Part of a small language model's weights: 2 heads of 32.
Each number is 500 + 40 x the weight over its row's rms, rounded and kept within 0 to 999. Layers, rows and columns count from 0. Numbers have three digits each. The size before them is the row's rms in percent of the matrix's.

# down: layer 8 MLP down (transposed), 192x64, rms 0.251, rows 66-132, columns 0-63
# gate: layer 8 MLP gate, 192x64, rms 0.251, rows 67-133, columns 0-63
# up: layer 8 MLP up, 192x64, rms 0.258, rows 67-132, columns 0-63
down66 099:431536497540455483460507480524531471486538445565475512501486521500473493487491457464475574531527564481524505487522576545531473508457531508508535538513489555505477480531465491446590433543356477
gate67 101:480516491526410484556536480429591468445426458508481544478516443605490457513446489503459539469502499494458439540485472498510548541482532538536534524543543472515490451517505494480546412497479515
up67 106:499472471535418513481438468511586487532525525474467480520427527534511490512558462466500512549421513501473447507560460442456518562520492465471521575526479556515519535575492511466452525478500597
down67 107:523518451504552496537536477477458452469470537491565468469465412450553511512510477514497521465507494523520504454547474493440426482561432497489431414466506455454529532510492573482407499507471556
gate68 100:514457497432471485507519591505526494539528515569503506519544535467489508460438439454541506543472430425498429465550439501509495457566519472489470469492500574465527494479549468563542425495548509
up68 097:493439463509434446496557542490565517497478555484431491476484401476560453530469432512546439468503456504459473538503467566531518449549512528476489555539507558536487528472508525444518455553514460
down68 095:519500504515572436461535510522464482541432414442424540549496511546523462491503540470498551524481538502507538479468453555450469542475511426443479505544530507474534557607482528475512524517460540
gate69 097:496529562462560496483556488474446597478485542502478508521444459550522592478492445431500493495479490463485479420491465504538503493420531476516486413492491504538467495584523517502550532528489430
up69 097:525475451505467448509467477409461486539488519494500602480474502496472495451523519419489488529521521535427550485475488539502459541574513533528533488556439470571481511530593580482445516494520512
down69 096:500478549423556446483504471500559528551538514564493416505549422503487495498510509414535516530518506518534398508507469511483567470477433495509485404574478519562520509500533508509463480521511490
gate70 111:473532548528435472491486507469507469436533497484563447553548457513476459488446524488514532421538540500499490491559403460481447502483433460530460434565476463521515493503437517587441476497480510
up70 104:556488536449489496480562441490399507524508505560512497436545570495499523446524554424498488441482523425472487406516523463481451476525499493511480488418445505485582549455498512499509501524502481
down70 101:449427448491480509430559452502553505500574556445480460469515499509558527520573520505458516512470478483493500523573502458525488488517429506451522449580544470498539514458481427514483430467558465
gate71 099:505478557446505542439487508471518454489501509450537519504501516568520523416422544488536459550563471448460454493528437508508516453466455513541487463528463568527367490471459489508462498488517525
up71 102:479492578502514518468408442452465531500435490541449489465474500490471543481505560514558494465451401435570482531545512410536464488478516521536490470498495523441427520500522513514501557491525456
down71 098:441424472529501565421466569523522512510541510501452496514453484538557537494563540498506521525513466521423498545473597502513510552539498508509489516457587504511513480495582556513440529449543518
gate72 094:472505477450523523481447515452522481452574519490465470539561467539489499517480414445497507473456521554474529466491593494473448566530443529539529544518597564451472476461521476531488516453444509
up72 101:473500517447572550393550467492439493506499510523446444465542492568508555486526500453494498552485486466478521495460447541455529441559532456519469514514562509523441459453563553506544483539556513
down72 095:518520466485572513455596421459445498555475511474475558487443485472500523495457497431483443525547513486534512533536456442566543501483464472469505496558526476558472507492582510572451510562499504
gate73 103:523470484559507471532452538463429535536479432475476461466523420457467468485583563527485473495542477460434494562481505536591415472533544493470494468480481487475544484494505489473449461463552458
up73 103:447462554518514486489496509473459457468479526530533542506428513483542519505496439596493528444590539571452536528417525449530539488545516434459439582510511502488462533500487471526464517550484505
down73 099:460483515514519493495474529492537500523479440551495570481511492463495467439504445507471511453476526426488470549538454496558514522547555502491477513427467540506484468481511597525446603494605441
gate74 093:463528480508449471537498476487438478512416560460519479489446499488464526509505500581508539492425459514524517559522448503546510509487501390536543504535451483455467485507522585487566488457474408
up74 090:574509584451486483466489487501553516517447453535524489491537464533504467534437516516449463480440493563529573501497431506415437477497538529479565434503493485498464522556451411509548501505509473
down74 106:477549562440480552508609553562538500418470519454500465507514527486433545503428504493467467455505561518525397495499484476584481471485541528542473497514475440508499522535526492545488539511510484
gate75 093:517490415443529436483517450575468555472525533531492517509577544559504508500545580538548467418490454440506523527515481442491493435496489451510510518438485469531501481461520475482544460438557520
up75 086:418491479485452529483540477482477561550556543540496471546497529489494533507491502571487538428491441495471487460459519494479517501559505613462509541476512514549467481416547466528556471533475408
down75 089:536554479467572442529441533519490517531466442545575463516467540511404475513534499560458469520506506416552455489467522504493440562516523498533461498478549524465468557481495531474443570501511444
gate76 099:525541464486535486571483486465467504448449555489482578497478441509527497546468553447552470448437532523511545490503576428501489444450486475506563502491417511521554506478476583496479427492473516
up76 092:517475535523522544474443463540575508475452480445469465503499432447497470559531473460505511480514460497585487545460555501523493450489490452528469493536437566556527590556454523512495452490445566
down76 096:469558506505437544506471535496498453562474487540550510495501559506491519531509445511585547505482582508533515452502475529417564563531516549497477549423460575478516531536530540490522461564507552
gate77 111:482509489508495522508527540459462482489481483535501486594557528526489486523470398554546514476452559535500526445492448489513447498521493465522431413452435468510532488483444485470461466495556393
up77 099:484626539508542474545490498440490513520523506535453477525420475496504450590544532521475544517498513533507482579454562582485489513493493532548506539426442507537508537534487526536450518456469510
down77 100:576524516532501500477520535527580429491463478492485545467426493461463555520568573400501462520546428517479475552539549493438425509466514471491499560489518525460528515501532485472494543454506534
gate78 104:467494507475540460463502547481482537565524470528495443510475519453580508421470414544555469507491432463471497466498499570597497468460595498499484523427533508488454522501521484503549496441518472
up78 106:535467507485496553574545469471521485469465562413515437504484480545518411491592469472530562481481537525558480537520446461508430545441528538543488502475462500543502484564491487446507549473466505
down78 109:468520396572566477510548517503483479450500516449491565562489453470480449531594511501488533596483496542451487526487482524434573498542509500539559481506473529502484491482527522499536514441467560
gate79 111:459487531553445511437549422492467504467527478557549526522479456528535482519495439481455506497501491446514485481454526438536554485547429434482525402435472530483461559558474526508466534478443526
up79 103:531471538500578475496547486470498477460466536548504594433503502533520534493461491453471500494531476525514425527468440460540478541547547467506458439427474464490540501625497485441469506496449491
down79 103:493512492481499535575539422533396491488583464424504541458594549459466482450451509516464517497455544453491485488456473489540520499538440494474476530505464496518527504537413533549490502541537491
gate80 100:477528546517467536477493568570498481498459547525496514437451465519507523551466446497492470519516568515532527460522489538483455494491448402501526469573414559547444493471542562469445474451453522
up80 092:490542524490542554467464444500552586452463431451451425504522514430527509476498560527522464497537424504515541525500499557459535513451508488532539500535515500448531458521573409559489509466480495
down80 093:507534481487567483467492530506502501433433488502551513520493562495406414455475460463451555473473540459511470526481522560501422561463579524536516452477485568519530516506458463448458470474524473
gate81 098:486499436517413529487516525503450476576494443476534470455496453491546474537524496556468512534499434566508506518484543413427503501510467570594551478539493520519478516507443541557532439474507507
up81 100:498499484460449522480576424437499536536468517527499479518531517497499512460548504537424555409528469514525492517473524520477489581463514468533498627498496493514586471549457510506475438463545502
down81 104:435461554496461536444395491555583540412551518467456516525591515509541482524510465491546483515456483457497502492477554505518528484477497495488484486514526514479440494523533541511496551455392492
gate82 102:498489522474519480462448477460458406470454429541498589504503483458459482546558491500549528517502457445548468517471522453497545512454578487484463555517444486522516523492511479463557417489434565
up82 109:520521540506490480502520543497472488448527513523460439538473485505434511490487592490462455418464418579485490477497444500497516556440545447505622558517474504493483454526483531520502551462460466
down82 111:529537481450492493533503454474457554483480507522473527527451446540462505464514495515515527467464479459427505482531516549508467543485511476438573553506515523544481554544539538450636544479401483
gate83 090:454487446549445526513521487537489591456527479516510511422486503508550431497425546468488548546518457545482518468487528477466490548536510539537485491482499536503417568449601496452474514466489566
up83 093:404577568495504510544479488470517489454487475511542521525468491509517540554523473521570443448476531550469484513459443496453445496488601531475541587490492485485519491428457498516553475519433522
down83 092:475517488480452468537510462536522459513530522390572480439490512506460556413480474432456509551515496482518426557484511440497490463459464512543526519514528511580551552538507532499502512482590485
gate84 110:539522449547523511528545549503478473506472486549496509493388435468413457549530507496475547539578467503504479565547560452553572465531562452472463469542482496525504523567509489491529482500458508
up84 111:564537488511523530444502525481446475517449494506560517507484452481470505547417509532503615553549513474569530429505568421476508481466554491471458474427497492506499550467532522491461521566477511
down84 111:518530508500494518459535485500490524556545563472522487499516451566550555571430588575513480431492536538495543511434463504564489490493497523427451503455482477509490467544456453539468568448507546
gate85 104:509468469539507475537539449510501524513510517508533454581445505473576464535514491545478482542437556513530494454480539540547560463488422498489428540594496560521525520498480548580464464496436476
up85 093:552556496511490440450487450547504460436500551488489411512501570536432519548476521489462407538614518521531562442511483501529556490543508486504489523490510465520492442548491559503500537522515507
down85 096:490479438480425467564573497491468484499382498500381527468481501452472542437511497472538511478461463460468491527480492560456465537478492468490495493488508608516499446477528541524481457501512519
gate86 112:471482471567392512543508505466487430438513564563469423503460474459543557478509524549475482529537431427518490470504529493496413536504518436529503465496481507470515517458510496460436546466507468
up86 110:509509523514478390460447553508564479476491534511527524464494499455463536436453536554511504505541530451484434465437447426482494480461482515479482509488445524460408521545443480471526498511431562
down86 101:528548445534529460464498537425498598567526459464483527489481513550512442468486518527521476483469518477517552523512557569525513545543512536500539451529527528541550522437458522540595461541509430
gate87 099:496523473491523435406449542496502532475481518478534528438574557523527482548493494490488472495476496435539506516517526517501550452565513452573501459554504493493451518412523435510584499531554427
up87 095:507546514535500514464409458503453513563427516546504431481518462476454501491477507466473529435435543485524535460551521460481525496476448470422489527476426569440563454536465492556483525468466486
down87 094:503433521484476494529570426493408476433455528471489539503524526461485445558577481439476452473438519468475542471468524495556521505454462511486522453516584479483548537464510460495567513518560494
gate88 085:466445473480501461501516476520430453447601556541592483460484529512531452533433508426546526475458474529439483489521536461481535496536539441522507469521534473457525413508499568486542498511482478
up88 098:477526490563511563470551503440509530495468485566480488417466482529513465495499493556519438508478503468515416465407446481475514536452466552467533572445427545461481445422504484520510484517483481
down88 103:464560480503463503419541475462450449528548484521440423441529518436502476590513477576558492544441493495447475516501479511469517544483433478448506491479468531516445539527528525571506537457501470
gate89 108:512478517448501494513504565440460483501561484482518482497543505457503418420456529520551510415444475466534483485553462407473531430420525517500533511565491473476518525580454494470448508515504523
up89 106:476436516582495532482462470551552516485530487538422488493461464444512453500540457562451465470531515524418418444484478522466514477509503450546529464498489424468522479480600460516531518536528527
down89 101:494496476458541574502501538514412532513496509585504545445537489477555504535481488551485512553438512502538511484476467531548540499576480510527485430449488527580405480471563448511534485511441472
gate90 107:533544479483461478546495539529472475426521478488520457465465515525539513546465474479526473497569508418581526555499512466443488535470428499602463512556495504509558422491486501505538457512562427
up90 111:521474538471482436477477489402533405528535437518470519449524498470444553508485490559525467508513509446526478445450491514498473530481538504475530472520609512505414455520511478516425528519546451
down90 112:437532405513546521536532495528523450485484445537559430504466556509496547474471506517446493473430495442584510509475526513506475445521463529561453512534499474550537460602499505529482486480555452
gate91 100:450515467445457483455550502491441499533570470529534498444554533496502556439457512470538377509525457593537547465522477497494525480509496499499440541533526526501566560502543482502519521550555482
up91 097:572468557496502544455492514495514452509639572532496491494480489481539555514551509492487442512487512485481510497457534475495534534478570469514516478502510593552450566547564513477514534557563515
down91 107:511495419519452464440488455573538549510468537503512504518509577544497537481518524494519477579501513509513466581512503545522588465514460503485414497535566476548561489473522438553537564523493475
gate92 092:508507488465456459463561563458493505446481486502428481504528535452518547509491541567463428428398487509469496449453552511502413480474485559486527491522512512558518488531457561450471448551486505
up92 092:480510502466484445413451530459435518455450538550481447547538467524505505470500498533492525542482525569438533516507535482526454495434452555434510528560501445506553466581482530541514548559499550
down92 088:494467456499517459517547527495529497500488405503417529492521666488529512502515459439485509456500546486530491485510512455504559571492537523477493496503488531501511568516543517407483505517533439
gate93 099:531464487552521462498478470421462521410463531532473469449517513478476507442483524511493415553531471416494478493521495518500479526430471442485556458480534496491518403443495574490515453545563490
up93 092:450487508527479502457542537476405502528498530493434575457477510480472516485481538552538499501452482439513537502545475532468431537491599537509492438481471477535484498398463466515447426517543536
down93 098:500482551468456497513516518488456572529471483534537495450520494520453525400466417438444520462437532468506476516484463560489462510495561564435570499501449490528481532461537424504472523495430514
gate94 089:505510548495496472474468562484466420479538550548444552471579431442505561476444525510563499519558510503472446493492491490523481495484497552440455466501564566427507548514530536476450505485465567
up94 099:515436511529514483506439478487508497526521617521486506497540438568459520426509517470559514529577453545499499494597505527487514483473440447512450563476500506455570539518509515470559457470515536
down94 101:521445431515478496514488478501507501455474504485596499523492484482526497494496475547549562473469486510526481537543564441493471441549576504473496386474454486547557417512475437507453527529453443
gate95 094:496436488516494480459489493538489509479500549471518467536534543483495546560446491446543421466471502571520577516482515445472509474530485378448530523537521537444562451508476571523497533425495503
up95 095:495517494558564500519495456502535505491534540589454493441506518502474482503444491582531496527588497518517434468530489586472480503485532577514495424412504478542454529483565523488445526477524457
down95 097:511490502519531537515585517502527553536477544538468462530503445542472485419431436584475475489573515439517489524561463464565528472483521525498535460490565490561496525464445442469533489478515438
gate96 096:518484553476487469476522489557498475487443502459508527463521568461499475554420454494517508536494541475593569534548558492546497557476507492487395543475482433439472469544489491503575495453455498
up96 096:567456453583542434516471444510458457518508476425470553466470441449434520499502511492538538485476537462524484488570572566549533454451474520585552492465467469504478480525494515456505500521528516
down96 094:431468513463457546470479495525487585542529469507468512441437445508484467565455460521449482495483476533535542498504546478516498461471485486571478522469423481486543554466429481612484534460467458
gate97 105:473460537518494530525514591427474475503427539497501525516491523513566511523471438521497508468536448537515474528431493579470516514452540485524473537529440539493574507508531565509520476464563612
up97 093:567537413489542519486510554520447524466535456517507461456480569510588411474511452536508517490515473514514438432490505443523428484476537514495550571536518460515525504487538458456508440554524475
down97 101:480481497533518453489437539562548498521493516467471497452532516463429449536453596512463470521529561519482570468489478425513472457523470485518485469538548499470583557483452484593478518465508560
gate98 105:513558536501460523414511488502540431549549492495475498448496402542454515449520554567468544485511443508441477502542472502491496421423515490457467515516508513533509485509412487496559521451491562
up98 113:535536487495478525485507464515558481458477462517491407489447437518496454506525477516576485433556433528491427468528543504484481528471503481576554540425478465404425503446462490520478510470515493
down98 107:513509479460476508504531563448475504536516479511436482470402470485511421524466462492499470587500530535462490418523484518514542487500461455448484484514531440442423583492571551462531503542535474
gate99 103:559501528475517531445538501565469486485493524459579477435490450410463427487460491434589525505542503517506439503498532431540495431470525504509428548551525466477465535516524515494546501530539524
up99 101:540470522491471480420490492491508473420432507517536567552479504473491505521466509481564548508462495441497546444448489538494466454473479501488440490618511407474471462547515484442543502460450515
down99 099:429470488481489534504548492491550505453545500530461472547548507523507489407445498496493451488433506524458469421469511512534398537545503553466555500514497580499430477464528541461518527540446449
gate100 097:524436368413527528573493491504475528549486507524500485527485521525444442516486478504487510573587504534548485516496564496517535556504510465469497451490509528544546540516502427550496467495557545
up100 093:521446520473442466433478473522489415486444457456562498398429452494458447439442478477444498507572528536452478536514531453467483498485513480510481493503468544524503496459465440536565536500470485
down100 092:526506477485527490520516494472547519456483434459555586459529519505510509543552498532513524518514509589508428495483451515541435501468495491444463454481568451487428456540546468533428555518591507
gate101 103:489446480518488562521557475487436582525511516505546520544570476557491468508496492436514572481548558481463549480531505439521488460474508534494452546514444503541488564502505577527582473515422471
up101 104:448528455536469477446552481531502472418480502490451525462583525452485499423533560470566476446515422529430441500496453559458529505441466532514463467501553554454507472491498459471529507486478518
down101 100:512494539460515464545522477525518447503495443502488565493567449520527565496435525567435471491550489512479552449467453549485472500480563461549480497481541463484456436549538428511401543477540500
gate102 094:533502500481496524533487534467488499514512534563462536482578423531488429446517502508461584495397475473482554538429494506518488473483464487495452476465420482487463486526445540395466476520520456
up102 093:469553464519437484530481457528432507422434485463517557546494540473506477560533500453508466544553524471511430513494535487518512513502568571452555531489508532369511460525511493530441476502513487
down102 098:497497486465617529439513554508533528463486489471534462462494508477514543517471544506430531531469448567519447523511423513540481538451508510470426554461428426445475553526527477554516492511514532
gate103 094:482469530481515470490490470487452473474545475524428522509500446513460514490461555570454502456493529558440496529461586514499571507472459487492494461505456494440508400469584568475489541549567540
up103 103:449451465545483525527552494499543526549494525494543493505412524454446577482523443432567461559408459505514425436518475493458473566471494506517465486501521531526505527443493534505557537479522538
down103 103:470455567492490443517473580505535505436536515528542450469534574511465515448536534554491534508429466540476532462499592559556508546531529531563461507527460545503492501554471467472548546468460513
gate104 099:499520480493483466427473474505528546490465587470517535403566484564515503581501511481502428419477529527462488501431555461490477421434457450500543518483505530549528522527509471460456474479498492
up104 099:453465449490533529508465475502473576481478509440504556522526523490448482502544487480480445491432450491459463424467476440480527572519391497516537522458492477521554538488507537504534451404555527
down104 098:501543496572533431547431513460430421543464445519508477467491525479486481486564477476515567521518520520500477540530414537516507522603508549521537524515517463533456457545461530470501562469478450
gate105 091:425485469540496478463513469499462468461532566513543437484456448468524456525403477534576464475522477489503516464537484462392478455524529466482496508542497489483505545486491541586488458404495512
up105 085:447533442512502463498444535483492502525455571430472485466475551464494564491523512465617539549464486467486507512552519478399510554566483563493481504514512440479538532500466496551492477492451559
down105 096:541494463445477488516439434530437503544532473457578459503504451547406524473562516450445466498485507530457451515429469546508560515476541552505541465439517458505524510486465515497486522582548494
gate106 099:465445575520519538441493492570411490426506514477491532502525518477516542505554532534522420467555507507473501502471565431508460541441566445568494512518470522473572485461504533539558520531491480
up106 100:476477516483571444533535485523484513490487533472578526482499508496493507544515506463471607502531464490480502439504565497619471466547425451483528527447458520521467492582482452442455523467468468
down106 102:493453541505469498523504566489510466525481485523533437527534548518579433487521479492469514536445499593467478457471517495396508533422558448478527467485511440478480550472479446476451437496475561
gate107 083:467514460512491498464484553455528408371504558580540522431538487511461480493517429506493485480548536512574486507490445467461532511488526476510484531554502524547502428474537526472532496427485522
up107 090:475459497474504555469491527545429539462470518483502591557451561462468507486473491439433489509579511490500521579486480541535450511526514546521580562473493457476553508546465511476557535552496445
down107 107:551462538513489501488489527545481536587439487442532554576519500498504515460558474509507543461520498514477460563461530528541449539570480606495526539444498415446505551499479484567518518539514493
gate108 112:520478420453562514555467549458448467483462489478520457476459458522539436483465495514449517581544494465434476540573511516458510582510542462460482472535511524481527520497535544528473452452561567
up108 110:576515456547437464550435467510504464511429586513538489445467487500461539525442508525503455499448485542535537554538481500501468457422562508513511492492425481493514507504469477500452440450498411
down108 102:457475523422527492507503533517476520522592481463431511543546453520538506496518524481488509511557486534504481492482475490626577479543476470558568539507504465459484472583550504522441531450541470
gate109 096:495501487549497512518518509463535508477483439446567489498444493585507449549412550481482518465520439473548464570574510458502547481491554455608457493503559485497534520501509441541507529449525498
up109 103:521536555442523484544552489538487512561470527532574490493481442454525522488443498541461512461451494440499492512542466495560420536439493503555569468546598448576486490533517462522498478464534508
down109 105:467475486502499444469531501482575534602460505462460499468460504568465532496564513431474538480525546438566447476547529429480433484489474486581451438491509496492466510527464472535534490539459467
gate110 096:522491483452528502537566593456464529469502443501464485469533517484521504569473509513462519559510553479484489464511447504500538601564518452554513480424537542539484485445556466454468546508456569
up110 094:491578473451388464503524470434558500514440512499489475520434509523443551484524500466559461461495546487532529473515481512515547526505469510463447513468519554483476447544422474483474498483411576
down110 093:466514567459513539578502583438423468496495459491452557595496521443566469560489467496475477473489453503423498567503503505569497505481550505570498532496490472522460484475521530575496502486487506
gate111 099:536502525489530532449465456438468442511530505489531469432473463450536573541542492509560474587454494464471493605610506544507497477478517487513451520514520494542490466542519479490449509571532473
up111 106:481524489519503531440531529414509436477492553459485520447490550482469517481491489547514463512559549428537473553563488472495484461484600523471426514490511489450479545574520470571466493539423488
down111 103:538540529478529512587548469508497501548468543526480451452436478522438401537388479492449541455519505500552507446514521507503524404462447522509535532494489539567513508467490504497532495463479541
gate112 097:531496497488443478550572453502451498540529536485507525593488489503527469604544428437535507542532502476480513464457563487525533578530492492567498401446532475523479464537513488481484481525491452
up112 104:513542467429519480509557483599490492483503440572524525495527544521510514514459486615458468511503504505506483494525519490510399586561529499509478515531589487521488485508489531516464491528576434
down112 109:493484455492479546492501474559484522487458472482514534500529511569467544555505425460466483538545398469462435499499575534475510580524474514457442516473508448528464486429539513459464519511543409
gate113 099:519456434456468456490532522495472533465527478450502477503488515536530399476461429531428470458536511523486550459548435543485487512453476465473453542573526550519482500503442461470596485467445482
up113 096:448504582510493494545449432453497496504491506519485543430465489503448483523472555471531415563408553465455454459477493492472500483476462583451470408482522463519538490540515507452458521499485469
down113 103:485457543584497445529439528443557529510492507463486446479459471437495479487515544494535534485520504537419508477494537467629471457518490494475543493530493478469493479460428507433519466515564572
gate114 092:527480544431357453442553574557430546528512534516546508500570491475491499471514546510495450476513504442481515459515429536541484525463566520484486510484456497480473461443522530538495483497513501
up114 100:529534592480542514448507509517534429502466514491472468509562514539559461555569469464459489513489537532408541507462559575465490559513543463466459555539530524529524457540522496554481549532494542
down114 104:460497533506475520515480562469554549505508506445498523503492496571574481489497479558487523553483533464424451466502558505441565513398467547533593550550536501490505525568455492444500520506468525
gate115 096:464548486502486416484554454526469490557549505528460542551513513550555448543486422459532488451536510518563444473549557502460499553499528471512475422590508494508486456488495493485494600523516512
up115 097:438523574545547443472520499556452491488457491499529491499532544484557456538484454463486477509501452526516488474450448447484378590481509453467500562563505495519444507487462468522457511565466500
down115 101:493503542465475481523430550480522453419477583485477483495492560525533456488474510534455558557474533521434494529543508507469410498514514480491510488431471416481573507549550509552507506535538576
gate116 097:480439514481487484545428466475452486509533458477514445498473542531490477547535520488550503576486476496485573548445486410524467481497551531565504476574511470472557541528404459466544492440536522
up116 108:507443503492474520511470556498507489547605549464499546549486468532479524461492479482491613492484498455529489460464413477491470461531568481524503529473417504556550535561454490534505572525473539
down116 115:499413503426473456486467412470493485516387495431497515520511556497450520454495497508523555501523529451490495457514497555477450527479486488470552490480501501481520484586534496489439410488436554
gate117 093:525547448498510525483491497435539494504521495469540543464510478494486505452453478462562503601504520464467510433510518463507564567453396509532573511525496510539502436566449495493449488572511441
up117 093:463445527523463534468507520480525458429517483546473507467504460478563499448540568522474519490524485478440519452466516495562512491385492546463587520548515435511544545500542404487470506489542532
down117 099:508495510511464523372488518470498496467452510499471501535522579450518503519501485494466607438508476505458551496467486527422444481577569496524457439507504452528482516545524523460517454454522442
gate118 101:524492511410544481481538547471553498503452554461501442465535434546422502411496486518546521501488467422486501474491490409532499509455535484472545507527560522533483506518556558442529501486477428
up118 098:536467551500545583461524483539429512511529454517492417523474493523492491379478531536556491542504445517577522500517499475461522531474485438549491470478491496472578531532475540527416534513494450
down118 099:506551455506463548486498513531472567470439486518503504478541458463523551460541449496526445429478446572486475474525537465514427469477501462505499523464495504456603464469507509503507533594455592
gate119 107:531549475497454475487447455429537475487522509514565522466475500519442495461453462567492477528481506467521510593532458460475487522512590609540455530479460498540492500469564501481590508470460517
up119 094:508550471492509534484475479562590506436476498503428494563542511540462501500519511530489442510488409505469476451494545548530410534438477529466450473495432487451494455508473562538439438535493498
down119 096:447470538531482501513471502490560484482577502479469532498529430496488502474564517493524513516391469460490474523506496492539549502522568557561479411536473515505527410553562507547480486495412461
gate120 102:460421492507491512441518489520499524487578483539577417464527507519550524557418502473544480506528495484547493429521508556495496501544518533494410449410496498523494428454511525491530564503496460
up120 097:453447429440536480433493541481501433551543521550456467443499509504511540497470463545465492537527530528529529564473487511519555543526554468487470535424497424579498558553509487468490482526575509
down120 097:429455504516481521513505495489556500439550427484526507504496511516506570495488487428543493515447511540486555438527420537390533480502451569552507455454495529498445492555519484466486577491450506
gate121 126:517460510527483451507499452471426503441474511537562501436465451484538491514493493533470545497478532483419441539550505396535543584481541541496498518483539454524565446535473506513565577487497498
up121 127:459581498496523526503512472549541554572502517401503519523501481523526464468511452505536507512548492497560531499473476531585470447569534497474512501501462535436439543455480536507411406510522524
down121 089:506516492508497583445499576455490547453480503556584450515494421597426454519502549506513583469544527541499460464460487495509510550555538529513534505511512491565453505489462526511456516458478527
gate122 087:468483526577524474518564539440405500478438491459533503542578481519577428464525532527462524529506471498487501438494483498507527429557499493477559468554468512420515460519564503503491489563488529
up122 094:445504443550537444542518517440521514486476522472508510458545549446487495444492537494548465535534442516514482478439506543513476551450519517498573463522479605481562506481559437519401499542469515
down122 100:476452533450466548524565485507539556485492548498501463530458509570469523466593392482523447449474500548522494451495519521510444485443492417493455443472504432534542523530548508500539502511529462
gate123 092:494439519570547498563441416484433533527451511467525556432558512472500519495484489540511492467516532478417486533558511535530477549521575429539460505555482481524554461509538483479511550484559495
up123 094:489492512478526460516522558497504428438537426482533484537461496478538454539547521482520442485478444482480465523450422433469546490416521552485573465539561512506497564469490533532565485533566484
down123 094:534507535502488475489564541478494516568531531482492548502587542503549517489546576511520540497578539579505501595478494499546475504460459494606500536538447525506480501540491463525516473529456580
gate124 102:489519484514505493507558523462481488491478504463447517492431451546530538513539435584539552463454505594484473552490494522518481456451548446470469485560450550556477529491568481488458467555432438
up124 105:468475514535483568429508475532482501501493453548488478588495491523540481498498513469463503557535480560567582515499546434479554507478477603543510496559528480457496488519436496472486442558477420
down124 098:454566467460492499544479439463537483552542545469459417478466458507551498492532491463489459503543509521510521456521543475449517495527463428497544572536502454458560475533487560543473461390547504
gate125 091:500499582470524512488511487520461470488580500512469532461444417457504504485497484513469443487503537547490503512601568499499535617477508468422525511512564551500500510486513516439459487433499437
up125 096:473506489439533491490483434598519472576537520496440557506499474419497528500496474545499502495549554367508535487490488459516566579538491542484429445474467500518501466488491493460490501518493465
down125 091:401522525493547569471492577484497480502519482497557445562510439492475463485579519457470471584476530454452515492492472470508463561536561482530462500545476460515551504510533526441563461550501463
gate126 103:540495588457492505467528573518477433456513529452463503478509477491503508484445483485457527520529400535518506434425509512474479520480520418502472534485493420464552466440543487487557511434527436
up126 103:488494479522514514481464439474503526495463507486535511423512447476541550468568449482583504540525468475502434508462485528460495502421502510466564507523570552486480479435464503499579484373515526
down126 101:524450526523502462473496471495498497496544549540503499556506565507497500470525595503448468479510538447511513485431512540558459565491486461576456520478523477430626458540523519545429539487510464
gate127 100:508434505507469435560497522553444470557469528541584508439508453520561457584434512466538527541470553501492570443546469523470467499557496516512497537498512516526529529500522470461531444446509435
up127 096:586442497436492444489453463442563455533489490483523500505542504459501532523411512498512513494500463547486567461453502499501497536431520515472479419510530460485482500485528385472445477575536479
down127 092:509453503466468554557462495477529488509507493504470526461487453482485511446469506422533451527511526526568447438406550409402511560515566498569509473483524527518485528447513456547527519489519532
gate128 100:483478535535451445505539538514521513480491520545539475463534502484455516507536573437474513361476530553546462529530459519509549567525517395541496479555495543504522447553530527489516523521512547
up128 097:551514540553576503515554522471489529559530564454485485516452476513520514468407490508493497515462491546470478553454459468520466529536454562535520488464558410508490493446491588507509566541447546
down128 098:520556490489520523451460492497506498475523530476588443507509465529536523459498436462530487555450490477532445536489457483509472414563407567479482467504487399462524495540471499491537483579534552
gate129 110:559535454549527513498530488514503504429534534541452444493538506486531487449515603515490492546564547518490423496492453492517430492481581546498503475557545500441504503510509482547494579467519405
up129 100:523447435516498550551492486611486538504494497516439587501505481545498442521487501569495472453503569465526421441511552439505559488529498405541524480489512517454482498513500519534514473551455514
down129 094:501466511528549473546517524407525551477541525494530574486541492531500541473519560507496474510471518550435522546500490519615503523510552481492494477474519501519472604554487478512511505574529394
gate130 090:478438566452452488494495514474476446521543478500521513535514458487498521510462449569503512522414439510473514539452530495482496513544511531508430509485583449540451457594457457435547471417497501
up130 102:507443447420555456546489570495472542491435518507491531511478502496473471471488519516495438540476455524536505548502500478491580579492480517512515491506463524392498514381515565505460454549485522
down130 102:428474472502408507466428538499442531486489450538530523492510485471529520515502433513541516427517460503507481396508487538544451468517516539487565491505507465455443535522474439481484562433436546
gate131 107:496492528548444445416535554484440527539573521509545508542426452549514507542531476493569484521496512518512481511493526464512438408542484503536504488498435520486517460434460538525527486574426466
up131 107:487522538473566440437495505467566499469468542505512474472489431456573498518557481450519431577528569515562477516457532546479545506449565479548434434460539471441526523497476496501462505481501503
down131 101:493539558551560543471500441370465461512488545543481557522523512492448563502444463479494517548541462510532568417442557454452504508498522471473517500518485490486443496473447483525508503478450466
gate132 094:503483542441523487540486522541482408482451441475533470513588529534572470469486494496486464524525480556508560522593434480552502576602507446510527531520489520500492473478454482500533464495467543
up132 092:483504459493440560511516436528526447557544418500505496459497470464451445417568467461513493478473551449450483562523479570520493471573546526478549499521459548491445455506509503508528469484494422
down132 097:463476545494457501536496522607477516526467470547553561560547459521555465527489535442507455469478454471465567591478508503514446553529527449548508502564479537500405532517493507527523499534522471
gate133 104:559523579529460494503518434497526490481459484567542465530529443473494531463516517497499448483457475471412521528567520554586407496482481506537459547509450505463488555535587491470483482479533460